Weights of a small transformer language model.
Size: width 320, 5 heads of 64 (1 for keys and values), vocabulary 18747, 23.1M parameters.
Training: a variant of Adam for these matrices, 475M tokens, 7253 steps.
Each number is 128 + 32 x the weight over its row's rms, rounded and kept within 0 to 255. Layers, rows and columns count from 0. Numbers have three digits each. The size before them is the row's rms in percent of the matrix's.

# down: layer 2 MLP down (transposed), 1280x320, rms 0.0619, rows 356-455, columns 0-63
# up: layer 2 MLP up, 1280x320, rms 0.0663, rows 357-456, columns 0-63
down356 092:135138131154141167124148096051182152090136156162139151078131119089106142120154108174100134054070148098123130122203135117091106135123159126163184096106162167107069156056133132159147140132149114
up357 107:162099095125193121108102079112161124147189161146119130117166127128114185134117130159136116119127157137109096223120159113122094172133177178153147180156137134080110124162126111098139110197112151
down357 099:099077123114149099077097055133115089150118163166150152111174184184127130144119077188070153180142162098130217197107121172132078135119162178146096147116111094133155150151197046143123090137050141
up358 108:095130136113215102133139147155158125122094063131155141108166070110064144116122174146137109142085104092047051159121100103091126122153110150165122107158128174170200171112103135174116091193127182
down358 101:152156077151167101116166171112093106093133101100137120177185119126127125161165151094080203081126154102099108074157137084124161194119134123094165152074148098086093144179130110143176153151186128
up359 096:139153086121156146099101168131130107165135154110152125129094081119158148120121140135115189089163120102115162143155112202116186108048176126147133151101123126117180148137135132159142135154146121
down359 114:140192115134154132091152167083122108155134156141093180125148111078123161159132096167124088111180158155089131152142146102070140146109134115110089115086128190205160154154145119149171165099190115
up360 103:131200109112081155173160128144091093154138171120125105163152144112181124136179121121149136095145118135096114068110118155131130150173154200067034089100187156167088137123118153057148119093212091
down360 098:185174127182144088136096110173209106126079171050106118074072122187143108114148121168131083129156155151125118071106196118167124106123143150115148100109167121115147102079138130107117096101163092
up361 097:145161157097213078142158151139122150158146124116165224109222149149109196115148164147078132093171097128041058175192077131112160120142137182123047131127086128142096125163117142119130136149187095
down361 104:158116142118105119167130102132180129133105121153105184164071069160066135119122122128145145141139182188118115144131121141136136158099153060119146128136144126161152161155102201149107117144140155
up362 095:122120167128146108155151149176123146120103068106149106118215102134097148161120121142087116059156172085123066110206134117096112147147141060098093098115111101073176144121065173159148131122120166
down362 078:053167124161096124117095104091137095127133147147165130139117132128146091108098112106179180134145227069110095117085154119138116064111127090129181181140139185149110155102090144133145144102138125
up363 105:085130096132115139100139119138142137183123113043133125134143106095139148128134106123050124118106116087130126122158086189105180195076144112084135161175080085106126155117112133118165139129152149
down363 098:102096130081108174118124099124155098122156130075070199149082121160069118146134111137128087102158126137135193094156104148135145182128156113152167127153127154174125139094138134158161134146117123
up364 101:126179136133142121139169162123149149216142174048114154130094155135101138125094161074069200145158134117135129152119106124146137126091169170121095101146124139167130137179149156138113168179200083
down364 104:097139092107111080123156132183119116107065074120181094124140106107090188125154122106129171108113085088099147124115129137150133129107159096063120108164131184158145157144070165058168127142092132
up365 103:132165130148183120126115115153121117117159129155175159124120087125101167125120134144086137141135131181155106171122141135117156129041111098139160195156076173073104087131072121137186128071121127
down365 093:102136173165100145164095123129132124062131148151148118149165140115098086123161147131112090140114079155089135106153124163132124114091102121088150108113163108126153067039194149082121109091089119
up366 096:137196094104134075183114137097083160151134064098115098110167100126093175137171167114054087125141113172103106103152117161041109204069182186100111106163155149140119140154130170138167119122129132
down366 112:181148126116082106149122126120104142193135135132133063141144144102161136124161126082181148139166137102106131067147154103121074190083152127150080085077119136148106154118105117176164103107155123
up367 109:180128145167156092142174162113135073140135096125096127126120120114063168134066158154108095155145136186100092148155090117136091157123148086174131118146137124060163128135074204147128127065104138
down367 093:132133117092121096144102082145134150115130113100150166154115141173163170100142141148126101128156104099187127158187133166159129105165110113133158066129117173115085105020127143119176159166174093
up368 105:228141131118109142094105077110126107146161166110133123187120066107115132153129106145136187110097114198164148134071161118109113164101134072072095082130119183161136154123115119153142120161128135
down368 102:096116201084115164130118082080136155139103098146125121100138096147124142185079125184146107107160142110098109133160106076164113123154135083183130166129111177095151156065057163144197170124159072
up369 093:169165095096151111139114142077091163191121150114148160150134103141097149117100143165068120054160054132116096146146127152125136175116128183107118066166092229159090175166135163159141114094127179
down369 104:166110083135168109104161129128082129094122090093159154157167050085099204150091255135072139104115123137096161173161074167145121128139179121105149146184072138138131134196121178127132129063108096
up370 100:158125129099146041140118167109086225163167146134115126123108159154139166098159205140151124134130178124132157147158061192068103161151132183117087140113151114171139170114116129113191099134134090
down370 090:113085098224143126089103111158140100115145076128139113110084093119133068207193100166131102070183132133107119079113101148169159091156062132128111140108204118139110105110068130176142125124180157
up371 101:126120103125205095145149168096112125133177095121175153107127130156112145151104129164135190085184069119109116146205108136137137185103142092082138107138091135116119161186115163121117137154125114
down371 102:137071160155083124090187160117112156168151159167152137161189152069146116170104130133138192034187127193104161132152164148115127152143127144092105122108139132122155122081199137137156054177113100
up372 111:150116115150119076174180118127093068143150154112100129196137165134158122115126133127181133023161119164099138095121167102125110213135131133114081056113188158118159147178138132158156183132190112
down372 106:151105096197188104148089125182118111133131098148141176160105121132130145092102125095158160110081115142124121175095142107166090187152171065057176131088088224116147152154171059098107169088186137
up373 097:152163135141179100155152145123098081170114150111137111143146090117120200151112165160099120056197107126070122106179098121117121167116183127122106115131094164142120161135081148112170182113118137
down373 125:128154178158117116081159078187092127197173146140139129091078110106073115166156111111113151101113157121168097108156110082178136168140125130152134098173158120089154041167125163144096163126143154
up374 095:190170074136152121142149151147113105160135170126145186146113127092130167153149135108107130086127102091104064134119120165103165212088142089101119112175107169122098146163141178101150150152131138
down374 102:136153138209193197151117124064111121128077131151117079124094109134088131177096126166152084082134155143223113102115104146128100079096104096089163155147082148100095124078140169136137102110086162
up375 099:132133174134140094156103135138094122149097098126147154138094150110145128124203133105087117069106101116096113136141133140058088173139132156074112115200142157116101154141129196153119132151087155
down375 117:143093162101153142139163094124102138073095058175150172146149088102063135103120092142119130109142090136137138072158112206136094143163141057138112122170093163158102114129066183138163099114113176
up376 092:132111098158155152123131172128104134176111099112213157151137088116117164120102160122092157117166149102140130133124112153081202140073166128103077139119156197107145153128132161141116118148117138
down376 100:074150121114093079097113168141167098146129094150121144138151153212137220153115121180100147163168073159142124099146108139133147156066123130117092177123109233186135161168122152059115140108113183
up377 088:132183150141132133178131143124102084149167103113131173131099151131141147221115193120113153111133122124122093068165095117084097136159143118151133071136159142101147136159091160155133105125162135
down377 100:202125193162168129113139074127178090072117107161095155126082129121085154175085137096159148110138127117107125158096103121102112119113155097161103085137143125202085126144109158126222128108125122
up378 105:115141100138131094153175113131111160105163061118127145145087108182066149154127121141124166151102083153129081154112134076113056146130099108162114091145139125178104101149143120125181122148218126
down378 097:090083152123092159125125129119085109098129125174130145138169148105152120086174170133087049083158140083105131120131106170125106082154196129056109162121102101119156083094131143131136087146115108
up379 104:159157069156176126099188151188133128116110107108125143071182062105062147139135101147089087100149122117100125165156159129052084129150169086150144132146153144153106099142071125134131170184134083
down379 086:157129118096152167134158104161190128123185109133121128107100139108111249082142124187110112129113139157150072103168157047195103112165158151080143092108135201156116107147122127118115110130115067
up380 098:155153157154197077146130155109141158148154121128115136123164095137102147136090196141136166115167150198157103151129113136138141099112112161162112137165212151111119130138115137112093109175113127
down380 074:111136159188133141150127168129141139130143147150149145184075137124166095086172064198160139144132169107074146144165141088140130099116137163119203160109122131118119157137126117143081136149117087
up381 095:178124076159142104112140118091127103171165185132099159130060123095073166107110171070090157128144134123073131163166126149124131160116186150179130149161144171181150149192146155186140119136162147
down381 097:141163117130175140116219121124096100120110054155147083090105144079155104066187162143144135115158114148113126194118172108114129127186161155104106116168139121102140076052182102125128102110166111
up382 114:175156125135217127131107174140136089131118181079135128146059118100138152139087135157106186106089112114128114156146152141096146098177142093173131031143130170191120125186123096128119149197126117
down382 101:120168072119087144149174179084073156159116078084114106102162121101121148159129127127117089096093092082122107155145147163130137173156133156100085092111189172064132112126158110159102098132122158
up383 091:169095114085156108180139161115065114141164131076167149112095099240115165165158151104097130121084142189117080193099071135063101211127115077174089113138166151157094140105077118123147155196202101
down383 106:147167129180177169119153149116118106115149129089109181105141104108142133110085213132086202142145072133059159077149118134133129108103124132111161123085083161114107119108095112106148117100171169
up384 095:121144077105163114168150164161134108172137125076211126136106082204097145093135133123125134154098120160133143105105105150097125189116153099091108102170149187175092116155065164104150195163139072
down384 104:189126214122101096131150117093163139210087137137108093129126116139090179087090199103094144143118051120094140108128139122147138165124143140133166143170108054140177120167074140172189135096126088
up385 095:110164079145189111198140124115106123142136100074088121119130046178117179155147158147067115080196080159134121111179131167133117164107198120178157108160155159111085106156107148159135155119153129
down385 107:197108099115201140099176147081161114078138096115182166108059098127141178099140203126098126131124184088124128153121180147150101162123102097190140103113133165153110152094108110115145191113129124
up386 121:116166112120179121131110193154137135144097093062122100131138159170096165145124100142067121111123116096127049172150030128119160151133165087114103118129136127108143213150050200111199150156104090
down386 126:114154133064152157135136225159117136087108113089051086091121087160131150161107089150114149148085099106141106168117173113132155115130158063138151121117096112100144132102097148110119111186091125
up387 096:130180091088107110089089134077116114156174102130150160129092183186109151133074153104098113151229133100103101105104155148151124175096121110122121138148088108108062187129074119131182166061121130
down387 086:135120143121129133136187111166105150103184172131113117145143101161119108155136159166144145073187122134180192138129062111128146166114168147122087128133133142141109175143123118109139083080136134
up388 108:127148161067111105181144114066115135166150126098136118140156100138138153095141143090104146133100156178148147153132104142071086203117137108124131111145099129116095146195112158170127095108205146
down388 148:087123085174147123131147163142127113142118128148134139114122118098189136143127095118135123158108100057075099091124117186182146147034121187176073088103136157099104132165065179130161144142109144
up389 102:176129172106191079136143123106128156150122173100124139185151149159121179127164144075124108114096152221083110176130116201082114160105182112123128120143114142112129108161091188124102129157130114
down389 113:077171137113124091130126161136136134147142112139140171102142073161163151118078092070187082105134114188078147180066162203128115189104159166184132139160095181099129053156084117104130121125085103
up390 093:124129116118095108112138122131133128170127085089225163106191094200105183128103122137088132126175109137147090185128108190102151146132152116101106122102145161113126086141120143096137130129136124
down390 079:160096128162159112098026113116131053146106096067158147109136173129111080122160145072113152148110135138174154127110093103082179135120170061107116137107093084104119131123103198118117072059144146
up391 094:106156123128156103137136131074109125148149136110103118138115128236133198101150164158120163115105122216140072149138115145125115149107108112161111125125137152142082113196137156125194186120186142
down391 121:147150133172118167104183180131161148154101135156150145119128111083084123081113118083106157144130122109094145138126185130114128134180051118141083098123072119158160037131120145096126114141157162
up392 097:128129085145163156144136188169103086146119112105135121171134121137101152172098133153092126097104111131096112138120133187055171202097153095183109113169138149102099174147146135112131121127125104
down392 110:189159131142125113207124127130169138133109112139133137145154119102113122145096089173167107129090138137078133066150157115072121140196088143148089107086087115175104137135051118129161143107177124
up393 093:194179154126144073153166127138128146161128111110155144083093109177116139136080168150091173151119144145122109167188129164110117167154143116126130076168117139095107072150072140095149151110086148
down393 095:176156124137150128087174126149187186175136159157015129100156144129086174103159122125183146145136133194089114114154149107123079107113205144126115131158113080093157139144098118110189195059129022
up394 098:169138131160114119137152087102112125126189173131149123176118115100126139094120174096163161138105140142164149175119123190118131138161169142125125201113092179173117137128139104122118092137126107
down394 081:148127099177175107159165097173124116147123111044138111120107222117180084102140151087200100115179131088181119130132143153168112156147083133091151134107109210114104126085087096165137144123123148
up395 091:113132141154217125097170137098127122156141124110193125151150107158084191090108147122143157121139158131161121137175096148116115174150149127141114187132137155111122119116151110114144193141127141
down395 125:108112130138130085128128148160073089145147141108151111084167059143157158116114103171124173110094060186112113075164166151108098116107108086113122173085101104108191142100115065168110108088101090
up396 104:145156122148102096125160163145132110146206182133124169179139140086126125102151116083117126058138129203131145103157089111103133130097149100171111126157184172151107058171150157125159172129188123
down396 093:132070108134142147155130171019114193128127162108093076136078122143128182078189092143126118115129168133169175099125142112129075126121074123148158193044107146117117134107151083128150109115102135
up397 115:106181086101118116070112168151124091142097157144127225166170102114125155094145101118175125184097155134120119142072149151078131127100115099169075166122160134161124146148132132172138184117166139
down397 103:149150129134152140145136074141127147059140116147179144138116124154112157089160119126137139168137133111112087096108187210112084155141116173153139104118130186126088198079087110134146097128122146
up398 095:134166124146105131115133116074056148151221137147127170159076108162091126085155169083117098165128178169143133136148120114135129086134114165143083174152106115186157085139207213154140099143146132
down398 086:068086091129129129143158134196151122120156112105161107085127103173117136112108133134168139158165093147125125158141139170083126145139089109130145169092146104123156116104058088098133128073104149
up399 102:160134084098100116131132132098127133124079125147113163151147078153078125153214182177104104096093166097105160149167141149038081146141138096052125164157138189144108134138140156157161089126099159
down399 090:172152166081121212105199072160115154074128143139123129067102135146088100085091132171129144176096090147085113190164154143136051151108133123100124130104098113091143159128115140171148117138055139
up400 100:197150170150161118105190100136135091157173180091095124179160126159114158117163073147139121148054144190089107120135122111112095155140193080103108052122107124132080098183119122128110218151212089
down400 098:125141052081178118111162164075157116118092149116127156106152124174129123126107152152173165168083137090127162128185132149090138100120133105217123164075128156138191175122106115168106086184139091
up401 098:201111184113181124138176161095086120144123143091160181125136091140086154118135146154093138069138115104065163106210099187063129176152161081123125100141089141117152149163146193145111102109082118
down401 106:116034138156134087146126069186113133132135157147142143139140071137092074146132133147168156057157140100124140143130105182130138199142195135109119144136176234084090136147084136127132136069108120
up402 098:133140138111200101095111128126146143173108023140208115103152053138072155146121174149116092163155102142084149190117128162103153146161151147114101124118140129135162177136117130122099085140062124
down402 085:108109116134161196140157133140175193128100126136129108090111140151121067082115107117170199088132144153209180189107056143119118115197140123088108131123131148135137193127194171094168116100113130
up403 094:163199079129145098134170140107098129179167112123166141161137110129054186160066208110072147126149117156099104131149142131084130154161149118092110118176135164156122147149102180158151150075131143
down403 085:155079134139153162152060157120141079179144150095118146163092133080166155147069141159126168153174061205137137116128095112108139153137162138166134095109140186102106148158116151065104121135086118
up404 102:150156106123124096123161142113144124179165114136192171104083106153129153112085171138121134101174119165072089169098150102152064143124131141095098126124094125149127124150121134126123134130154087
down404 081:117182136193129141122094143129135079141081164136166112097118124091147142203148155109052095186162126109073135128076134139086162148162149110145136144130102176139146162132144126168090086102177128
up405 112:103154092087214100163086184114096167140090069117166135119170119185158152184182167142144123137190101128111090094152097163086141132142118154104093121116168159154107118121118153092120153129111117
down405 091:184145107120135061148144136109153140096099080141165103130179144179160164158152110102165127106208130141146116159189149110098091135171132078139069165088171121181143112114115125097137148101161100
up406 093:190122082126084134198125089122141154117164148145145112128149133125158143156127125145131162076140145171112087150086092150086078152079136123124084118180186141138055150174131130142182123120128195
down406 090:153077104121104152085172118178174079119151098096151090139154111121180144136188097155141065163112112124163142096142138059132111135155105147168156162096142064095100127102082101129135067155117149
up407 098:146185094164165140130132172135107099176113124129136165116190099123112163133159153129129131120165097145086132179106165155129112203156132188165081094141164145173108165156168126119129109123141114
down407 129:144101187200111156144117078114118114179142110142154080113119119093095129102120126142106127152119110158175075110151170107124116140120125069109137109191153135105155071114096201196105125163173170
up408 098:160160129165109131147120095112114093165184115105167215095125125105115174129071141120100151076143141153112091137156107156153124107081167133130136106110161199088165103178109137158143132122101103
down408 110:123129135119161181132145034175143126103117088118181110100152105154134137102096081139155096149108130089159130168154141153126166117177108174151143133160162173140084108161142092147115077119132161
up409 098:132128136084163172040095153163127104144108172156142163072206085176138192115141155115106100167094145160115130133161136169095153079127165178166102112148153127139068166099158147085106119104171101
down409 093:115164185149115078108117157121119162183101070151171120125116093087111125031113100157148134111092147166133138172111099131101135126095187137160105187073102102105172160137131130155043107081092118
up410 104:217150129098131092124120081104073175179167119110185152144072140128064159120113155136144174136154104109117149129081050149088122204179127134114131069145102217194114073184132174108157098150154178
down410 117:161069137132151124118183150136187084121160119172165141148109052112115121124116120119169142129108161113091120105143135123140126165155168124154111138119104196169134161176102140130081106127132148
up411 102:154163122160120111142131149125099101179152136143163127134073129134109191082115206084091159091169100181071129125133108164133163174084174148125104130162170190120119131187113193163143140100149138
down411 096:201105121147128154128121090121161160172148112179126130156120094110108136127121206089197115096148127088114117103162089148117143123151139211145123167161150150152079090097118147124142153116165157
up412 116:144120116085165109061184104100142145147120118086083191131110108148110122092177123095100128152101177116106089159113118100114118144119139159140123143175099113163062164167129150119157106127177089
down412 102:132135116083142141105119128120131136145157155118102115085180131166060108148125148139119131160143092162125107147139095123150179108115161133179178160105141086106100088080083132144119131089159157
up413 103:161132170125109096055130109168106146144078168105112107097196121188135178116114158161112157158095119144141052151179074119092081082173155132127106116164148131089146109152127129126117125102083186
down413 098:171144119134110123148168127095153146116157124127169144176146106145099085141111099162165165084132096153150155130161128067135121080121094100112062071127136095154110133125114049107158105055129135
up414 098:183104138151135136113114169100058114172181116115193198101102082161127158109084173079088145077162108140061102115130101163107196175125156151143120151131114122175135108185114172134107128166188115
down414 104:107136106114125121141167056096129080128140183134156119071145116119174176087151111109140168115138069113155092125165104091088130131194122155189131175098138138124106092132084084116100107207162090
up415 108:088124087096150088124110145127111150146125065142200131108119159101102138154133115087159167100158058093094114154060124111114138146129104135108130130146097130162144193135129134162205101138129126
down415 091:158141102176152179090130117151196142105107173131100130073124146099109125119103100128120157115099080166106148192064106142107118089063165100170128130143139139136105146114168141107181142086124202
up416 101:154105126109170085128151132185105108143100090089148126131160137144152129186143122116138137097061113132118154179057114138056170189145181075059112101109172148131140170143077115098110119157140039
down416 093:096195132142130163139164103132095141101142201147106087068089108081111084073097093129157154129100114173122153078095137158191093112164087091149098092153149197138150135136108122129175132103121161
up417 092:145207117134146118156179168114085117163144110102141103188106147142096191131128139091112128132092055173099102108155082121118111185205111146134129056134068118146123157164109168141156130135184129
down417 120:174095185086143134115163171157166140121121197108094090167112106108158181135128162131125152020096141088125165073160127095044106129107148118138115107104150151076115128164141152169101137101078066
up418 097:103074177037132058102108139081116131111167113145156159158122094124068133081108189147129101127118136158129133145073120116056135144122145134123127160116115121104167192166139142124126085090085147
down418 071:181158155126123177119042098102137127094124148074084097108167144144122112051130091198085140120114156110084178156101170096140080076083107146138153086135164066116106114127132110149105106109147154
up419 090:124154141118138107105109176163081136175093139138177149137090125157072127100182139117073144132137106107131086122196093159119129109082178140098146170153143146116130114173121154172051176090114118
down419 098:107149161118139154092181127131104119087126088098173160145151062148069203132114168112132147126093113161098101135155130128144114149088156129117111119142113149145089072109082202174134125071152083
up420 093:150162070112131092132149163163046077184134120108208154099110118161100159156131161153130150109138067121122098100108133166088186125117140078133118092117188156107165135145141156130137111116135108
down420 117:117165067158158143173205091090132111161152140126180140045100118073144102124066191100060152155164097097163150093155155135124187141149161115086120093146111138173133120117157138092128109103177135
up421 101:184151063162130140155141128130135122141185098098193150130103092118108172121096177119085126090121153169123101172094067125103143244129126173145092120131145176121159157136063143163143070159118125
down421 115:119148081166118122084130085170138100098117142119136152186159167106139148088146120083138116056118141155089106131146112115168172129118119150102149163115151134144134111138090173120100081135103152
up422 096:156169094125155088164152161127057157157112120113132101119078137182127162206140185150125125076149129141151135089121119164078138211132140184113079097119214144108104114198128149135117116125119155
down422 115:088093090133190092199154122134158065123131143093184150129147095123130135145147120063111108111122131104157121165189120156118124135133166160105157161150097141127156172121086104075138139181164141
up423 098:114160149176155113113157198119082105173164155060133181115116114110134122089122149104095177146127108140132091070157098142117200107086171155111046157108086144145136103161135148120108165179179096
down423 100:240088084146075110124200135151124110074071157133115062154096085162121158121082142130110180084144108160131079118145103116116149141177138103100137151156136061100107114122139100087154111132097150
up424 112:150190120159161102174151098145117150139148099129154081150131095113076148157091166165104155105142141131102092183178163112150074134135144140169156127127110189161102123116152108147167108138156110
down424 099:109103076091177131103118099142190090158154133108145120129127132137164136131118094151120129118111109099126130136152141153160109112140196071189153165082126137099167100119170174168104162164225118
up425 094:114203096120134077162129158098105097157156147111138161140126113129137172124149173140109115129128174167127063161102163165061129141073110137102097121103163122115108150170136141109146197150145120
down425 123:140130132105176108134117129118180132169125156155097146112098103118142156137089119132104131142107120146113076137089129203070092150140117117156108098184078126162178107092119141099173114109084132
up426 113:121145102151137134151159144051104078180182092087172122196061129116124176137136156123121193131154049143069098066183129120147189185131145080140150090176067141122130188117129196106079159107180095
down426 103:109150139111168089039112149104195101126073126123078118065140126117097116143161156126132143173183158083089099127187132103079165112164120163127120182126140119111154145129140142142138135179142144
up427 112:100184087121182145147131119120064078106122091121136126158145051119128184165195094149150160153066119116130106116115170101066111222123107093123116144094085188129103189102122112150175143150186142
down427 108:144106112151166149100133193083086051109108171114090115132124176146101121160200127155147154128136122071166152152138126062080133148127130145125168127106153074150120153165152117111100167129088163
up428 098:140131168145132116169130137101114146140126137065111174126127123140045147096201137139105150123128081141103100104160064184051143150083141099064123138133102126157087120189068151144150148121133122
down428 096:203099184082170092147240109178151188147108128120149121105147039130097208127098087124190124122138089149136094136154216125110097137165179137114100092133111130150143115112066180106086117155128098
up429 096:128099155097121082135081173142096126148140121073155193105208123102070174100121102110098135044150101101104091126172114150143146142057194161133130113129090156115149097197113133173130178189090101
down429 101:130119094108195156085165197164035153126170173139157096124113116114127171108120136089133180164196110108145134187178099129135132178117136117097114103089135145068111127138122131135124190102157142
up430 106:113129096124139098113139142133111104174165166127149178137142151153127157108099227071123195134135122150125117120149180126119124094164140162115084112125109119210127100165131124099104153169192115
down430 100:127102078135123147066108106094154133162116043092122071173128110124136147111194180105125116157109170156113111131186126118155088161026129163152116112127142143114108130092180104105092145157142139
up431 100:155163062074181030129144191145091120149189168079144183116166130188144195107193167144117129114136136122074109157163135199094111133127148184086038066133157177126130174165131149133141142142150111
down431 148:180115160156075129149124123157126160171135144113164083149103137147091153092096127098100110106113131170186046157110169119136137167098129033139158148155144102122180114142104196104093138152183175
up432 091:131146139110176157172090181089104105147152159143203207128137079225121148196094190112108177143084077157090134100086152146086183088122129148100093076165081144168102086120095130077087134133098089
down432 069:130131140092052145186117146111207165139139133116079101146102138077086068139100106136152119139136146126127137184131133095090120146124092071141156126109105121167124107123128109156168162108126091
up433 105:128121127086175080133112184161067101112121126145181127132169154113033137143122126088161165093137114091082113165088087103065130170174126102119109169136140160158168188148096117162143159147115146
down433 097:109165058156124199097106108136171173117139189165123087114108173143094122156150104125147088139059168136136092174101159075145063089109100098094064115197117151138176165134127145195135143114175091
up434 095:144135125121171105143116187145140120203102111065137131162132103195093179132120179136062139133116136080053062175127121143071147133111153189107138125164049101119174158160093141171161127153182118
down434 114:094126002155087152131177130151105163121082106145164083198081188133156135148147108140125163142148158134089198132107171164103110121131144108115064067072112181151075155118150140108123101096151141
up435 103:113105118111121096116184184168138160122114171109223170061177069120135122120032125154098110118160094123124089096182114167123172105150186173102120126128084118115108131151057117131125094118159122
down435 097:137130129090199106081098103124171098136137147110150066134144092138097125112140148106093189133081136159097090097131127165148079106118135086128180072142100094127113130129140124125089160153040172
up436 120:122200083148111104144142122125120107174137113119134113121136116189152181132136169143136179099148133173070061101184107097093140151091147185160078121147115110118143067161137186139159142134210112
down436 121:099145081072078127103157159110100117105112155137096098174141138191159156142130114113110117108108108109135126171145118127058113147125103133089130082042153174106148137123122124134140085045084118
up437 106:169130168113171124103101107145106113128203100150153118150080111137075118114142187136061131118122106118129077123153145088119104107180152177150095153200100166173149133146138132135147184140168042
down437 092:128113126132175177157109175166139119126131159175132155149133077110044077103075152087068116123157164128124119124160098117098169048103163128119122079162144085157168118176168175117127124131168099
up438 098:128114134161118129112169073145123183145167090151134164143107112108074155120155179075122157122206097129046068104140042124139082148122154167110117132174061131154116051111115213168141180130151204
down438 088:067127127109065069077086123110170171084163144149130147139166150198121128162165157147071114084166127113119114123150168120149125137136144142107134094141101166146117155091078127145075165109142166
up439 085:106163120156135120133097179082087164120233171128106130201101130136081125118125173065172172039190146163156137103127087133125141121102095090113136089150133165167099055165153176104139199073160158
down439 074:146105106134121167127107129078110143087099131133095111115124115078113089129162073151134100108111166070174147166207172119122132117192129132103161181037068136083133140094130115125162123088099126
up440 089:133152090085160118064162170140004138161111129104148194128157125147100168139142117104151202125167015154129140155167078164117131164160170123122095100133145166146105149192146128143134192139099102
down440 089:160076091106234094113136173121112137114145117140095123118165069172134198116157180120113182165128117165127165156156076160129154164094185129154135124152138146159118104125094182119173122143104068
up441 096:154187080127205115120087206041045119191154129106126172110111105131133156137147209132088138116145119101114098144160110185099146138122126148130107121128135162145110163193141147120154124104099111
down441 108:104160128096148132102167132114147073128123124139131074113171118119077142130176143161098166095098129141078078138166081121113094110119119124181163150109076167110116115067109098139129104150112109
up442 104:158176160147187073166128189152090131170165083068105114163115120145129153150125169113141126090146105128119106128173087132142141139118142142146135091130178175168114130224079140156165121187132131
down442 136:119126105110085141083148167154058104124132104116150114148149185206126145118130096102084149148132134161101153164099180142154094085115125138081105141109162169156150119157125187134144156129126120
up443 112:165095136103109147140154106148090123139169147120170158222050113104138114149105127080095227108086122184118122138038134141120156128097137127155127153131095144149100101154136093113149101151202096
down443 097:078171101133141100142137143082141191149126101091144102073130129131119149135098152198107074146177168093109073189128133099134097089148110138124102054175132105128188148129045183110125145110103170
up444 098:135197080117174115157117156095066142156132086074157152147143094148094183110152182141097118122167113154040167092169124143091135209140141182127097088150165178171151166171148200152114126148157126
down444 103:190124179176110109124125137080166118131110170099155074128073147104142097077086145116187086130143148097198184087116126137098107144161144125178114159135126147159115126138171173153155160119115085
up445 112:123149102148109112072145129149106113138139142145138157166134076148110123136158120149177171158093078166147103166110138149064132134134138068153082033115192210163165093138142140129098099133207096
down445 099:069115148107081122116150150134174133163240151092047106136101140182156138094117115148080134133131149094138163120139116167139107106122146148105107146134104125144138086113073114062109105127119115
up446 114:173085109154202091147148177108136111161091116068143124113130089228140149135115136158105116141155124123095069121222143124073139172122180153160150162116111092138098112116075108098147142142168109
down446 104:142146161138110139098115126137141109113129113124165188108140124142119163106095107159051073124154104112136145154101184163092115158114084073101139117082128116084121145063131082150223095174109157
up447 100:126126128123121094097139125150137111143123161151165171093173075089148160172153117140109150132138121122102138160070165235077150097088086186162066138103163117131054112148161100109130102158145101
down447 087:116127134149166056126193085143093102091126096095112156184136045139080126166142160127162184137137136141131088153137144144137092128171078164159175136145118088169150082162128151145122109126143117
up448 098:177125098098152094185165125147115112136092147095119181154126127141158164149133142125099128106093142157098074130146123213072120178100165142117101128149113198109126100132123147079187148139179116
down448 107:134148121136080165141165101187077126118074107109100116103126079099138124127178140178146132137111146131122105159151106139120144101075117116159132141069118130162136118122169098119168160149151126
up449 104:161118102072203056129122105113128115149117134128108128144140112169074162147089132173133163080143111170112085140213148120100092145137119096154136094131151160137117144153064141130155218183109096
down449 096:187117090102113112154098170172136116149142126119137164089191147145164099103178140129175112133117121145105121089113086110109101143091025083163140106067168139110117114188169118115074118173176134
up450 099:106148147128148132149140117081097076172158097101199104108186126092136139121210141159121118075106092114100062088128162085128104231128086139155145161133127113094157178175124154129153126122142097
down450 094:149129165152154171173082123131119135141116102077087094143146148090117059134108173116083128101147091106135101106110090071190136126089120178182164141126093100114175156134179060085109159122102146
up451 113:098183134154112155098146152132093113141114103078148149091137133133152112162143142114133131116115118068109105108162119124159094100183137168082104125159112132135115146128152144103173204107134141
down451 100:143134146068102091181083147134108129102101134142128105103196116140115098125165114110117099126106142166151137153112107144156066157125078181154080083086194087127137143141153105141195119128077123
up452 107:145146135134139118106098140178111129144099174112124159096151093127117121125083137167139130130097123115072108165100111132096121088093117163151134131112132181082157103118158164158145132191114122
down452 105:098117157127097140110168182133139192131057143112163091122171112149090164100127091176093133108101125091086080096100120107091086170136153069226140108110143156062136156181147092128139142120077116
up453 107:162131123101097153143116103072081124161102130108169115127149154143155121086175140071134141121087087120146158128110126162091174218116170158075101157168103146104119167163150145071112098119143101
down453 103:094124115102122141166133164153155109058139127149185187136125102111089077100155106182178094180104132132084181115133113143114089052189144114170133135151187136135133081111095127104085165119114113
up454 105:133128131137177127133118142187148134136130138132136173088108086173080153153104138141132116156092137127147070180089145134118075135083103116198147126123181136098130108128129103138126163156107194
down454 096:189120096172157089154154132099184080173160101152216155098145083155139061179142128113133147159125138128158094131161095125100136184124150092112115158126126100157132153128081115045087112119200139
up455 099:139180145114093099115096128126114121117196114148121131226136150125122148104197128105096122158182085204100113120134103104113128157136123175125062156116151122179128126105150149168171126127245115
down455 089:161139098153098089177098167121226103115075086129125100138100162153100086142160137124141144180123106108136124118128107111127124140113130133153112142151114119141156156117092128091099120087071124
up456 099:151146156145172108130112153143124090199158154046132167133157147133123183115129134129117136130161104171128102144139125127126150204111169127137138102171175140080115118172130167154111162185120136